From a checkpoint of a small transformer trained on Wikipedia.
Size: 13 layers, width 256.
Architecture: LayerNorm before each block, learned positions, gated attention, capped logits.
Training: a variant of Adam for these matrices, 778M tokens, 2968 steps.
Each number is 128 + 24 x the weight over its row's rms, rounded and kept within 0 to 255. Layers, rows and columns count from 0. Numbers have three digits each. The size before them is the row's rms in percent of the matrix's.

# layer 10 MLP down (transposed), 1024x256, rms 0.0382, rows 31-41, columns 128-255
099:166154146206117113122134095167144112159171119104099129132128138133110135124079140101102134134093131113082131109127126086115112095173127126150100152135154108089148164147115117115126154125098128132110155134162114128150135128129147119122131124130136120128122139160164132098068059110137109130164119065109132116106121100106107164105132121107123076154154126149126139137132168112129138143078
082:121120163129111161111092153123123126121097144115117127145123125104130132135124149127103153153111142105138135155157120102154117109148075114194149140111117127156148207145160170133119152146139128131148153138128106126123145125147135116102126109170113141134142078111084102082107150124136113094112142163113080125121133129116091098168132163145143148132100151142158093115119134112083155119133
092:123160130146172112140135151163119133147105165105112097111137121139146113136138148138149127074135154103126142163130101149095148129108129119172122118151130079086126098129163095140111133149125149098119139100127073086152140114126155122091112107110085147117101127093135153098108098144152137134105088184142164141073162102136152106124104157163162114115113151210119150137158116124109095124164
099:101162087152110153109070145121162114097137150108099145137113140114115118123078116094140091113137126134107102136125152085099135111141103096120100165147134106112115126129099142098120142106121149117136140153098134175104126137127172099153155149108103130147141113163130117142109106146129134120119119139074134150158129111153179133120107144147110152163096162155095094191118135138096159129139
099:114098151127128082134166148199103131120165119132120091133160099136120139150126140112131153123121151142120140132069114122077104146144117111107165146143111140171131088086087090121135156159137115120131099134115174106097156114116108128143111118158130159152130134104090102133141128152116120156145142138155133108131147141136128170095126118110125171109133134127161105125088118118157168166147
107:106161129115118116106122085150168094095131108129138162132109091110112130116111146129169149132134128152144110146180127131096155119114118096160149117157141123093125091162142137136147103114124113179150137089107102118118122107101112109174135162096126095118079122130143161155149115111166145110166141123063155117170120141097081089097151166117130173126119103154143105126120143134177128127140
091:140109120173127095152090096169096123136122128093101115115098137118111155100147148138136132130174095117138087137133167104152107132181117123123150128111138137106141163119151115148132128133111127141135138138136133136134127135137091143086111151093075152071100117148107127153116131122107102150147121172089134121105112153129109165144137137146135133121123103134126102110095152101167153128130
092:143106146124130120089161122123140123157133150124108110136138102156135146094128183114112140120089097085155160115126103149130095139105140109176123155122092124076130113157120099122077138126120102140092127132118151131168117106119102124149124149148116123122110107147135072180145107134107156169119125122150127156131176120132131118138168098124133132138128117125120125143094146162144116122122
091:137101126099173164158137124124121132105132134149142098124145155141132093120151136122107124169175094122072127143112151120131155108134143144128061128160147145113140131116074142154117125095122138096121131114154131127128109084162186143147157155129141114090145097115160111137141157122136096120159121157138148126097110095096133113099134109088113080121174149154116099106148139122137115112096
085:113119102158121166122104134101111129130140118128096201187132116108132101132151153110163105096152156103148100151133158139116108122171121101124137134160132152110123166114160098149110129161109161086121168126099135100122127125190125121111126122112123153116073101160129141164146128131081152117188131122133099096115142099129113129106146125137125126157139112146109092108146166132162130137137
105:143135104134169095156112114151125148148117141118104142151136100093135150115129146107116139149149115129119110059126147157111092131128121080124080102127091071117123126113113141151130126126142131161138118102107105134114163107129120091151144121107136129136129133109111136115120184169106165119122116164107144062090128147105091128109136116066133108141144157108134127078138106131111137158124
# layer 10 MLP up, 1024x256, rms 0.0461, rows 32-42, columns 128-255
097:135172073070108097082143114132149155140137153088185121100109122117118127121120121131143145127121164143157132115123087119188111113086207117090120145107102122129141106111133127130126138098172140112125149131120110112130100090125091110154111120114110087129162087117135157097128116163115081091127085140152115124132146108139094141101127142112178092146111092159154126141113102100131104147115
092:149149119129089138094121086119131172124182128064121165078136113094137115104138108135124126094100130155142146132110163133094148154101151123126111108162108131186108124106118119150094127102159086130125151147136116131138129166104150119121161142143144097130199126119126142173143117168121120121146132107158088114122116104122139166131118150115085103145106137135128171112147137137107125107101
098:156148171129125136135171136156135115104124133134181143140088126123139142112153132151105155116120094119178118152135137123128109118134147161104120100085079116150129124140153161134150084182120096127155161144091118107150118127113092103126165144118170151103145116138110121108190156130114109093150077137180137142156122086115089118110097104109104114131141151100192106137134137150134131131108
091:165127135074100169096097150107128131140122147132148144104101118128122095113087093073149085115160124103100145149148139106135126103129151156117182108133179174152103146180147160118159126136163095115152106056154120150119123154154127148159120106131157140129106129137137126130106171088095114102104105108116146138137101150155155103127161114150112152126118147124152135110127140139110101122139
099:097115160097087139118145181130136130121151126121100104112157152155121125155079107136106173111116085148120140142138178088138158143092164169145133104128107131131137124137070149106178105146171128148133130124132134114155121086105093100127174125143123155150144153170098107102172129136126113130136158121118137093135146099163149131127120129110122092145159153118155149109108119139144095145117
091:165187086142174142129143146120128143121138133158131123094133122150085106145136137133133149126074117168125122136137099105137159131141128115147151130146134137128144109076148157093107137097170144142163110167117140124114134145095121143105110122113129136155150113137163138118109127120147117096149092087127097103152127129143171181127144142096156136129149163155085107181091076129120120117135
100:150111115119115121146118140117108094146118143129153142136123136167147107108139134103116166096136098148136080128162120101113117132140135167119106130141131104126112127151104145100130100140178091147142124133112085138151117160142111156168112142082189129128109162127131162123128126076136111106100122088131111081133103134126158101148148116103104099135102119117148145137113143113139112166127
098:094160161086112128134090129148136135095124133087165137091121118111122131119131095128152091110098117116150151140143142167172124130129148113128120079139127059173137093175125119135118134148155145138139171112114136142135108179137143176110102088223137146146105134150134154120120120140142168126126146166132107133160111147115108156113102131148118111161108121175086185145080103108125134097123
087:150160121112145125115123107144138142134094143158110121118125140143128194114152127115095152156093089130157138097141079136099168154130154136130126157145116114178107112141107116126176097101123144144139099103128155118103166110115091137138141134160155076137139122143113109114152107113090062113084154145115150106165125106128117131117087120109106136137133169122115102101134164108131094141113
099:123126134130097126120162129088145132159142058177142156155144115126150112126097111116141109086117153159165152158140088143167161142125145135138151145129103135120116084080144132176141094118119128105125125138130124145134084101127116130098126128170162115113196071118184140129134112102132121100123156087154136134118135092144110124144095151160136100138160149145111096103125117112113114119108
099:082147164133122099122106100177117170142119160144149116106140117116129139100135111101109094119098138104086140152129161126144132117155130135123160155106125091123162108135166107132133108127167166124094161118090136109112071092167149127146141143163069135116107121124142104116122118127089151102134129124147119166115128107129089132159127136172168129168151106135108148116107153110098132128145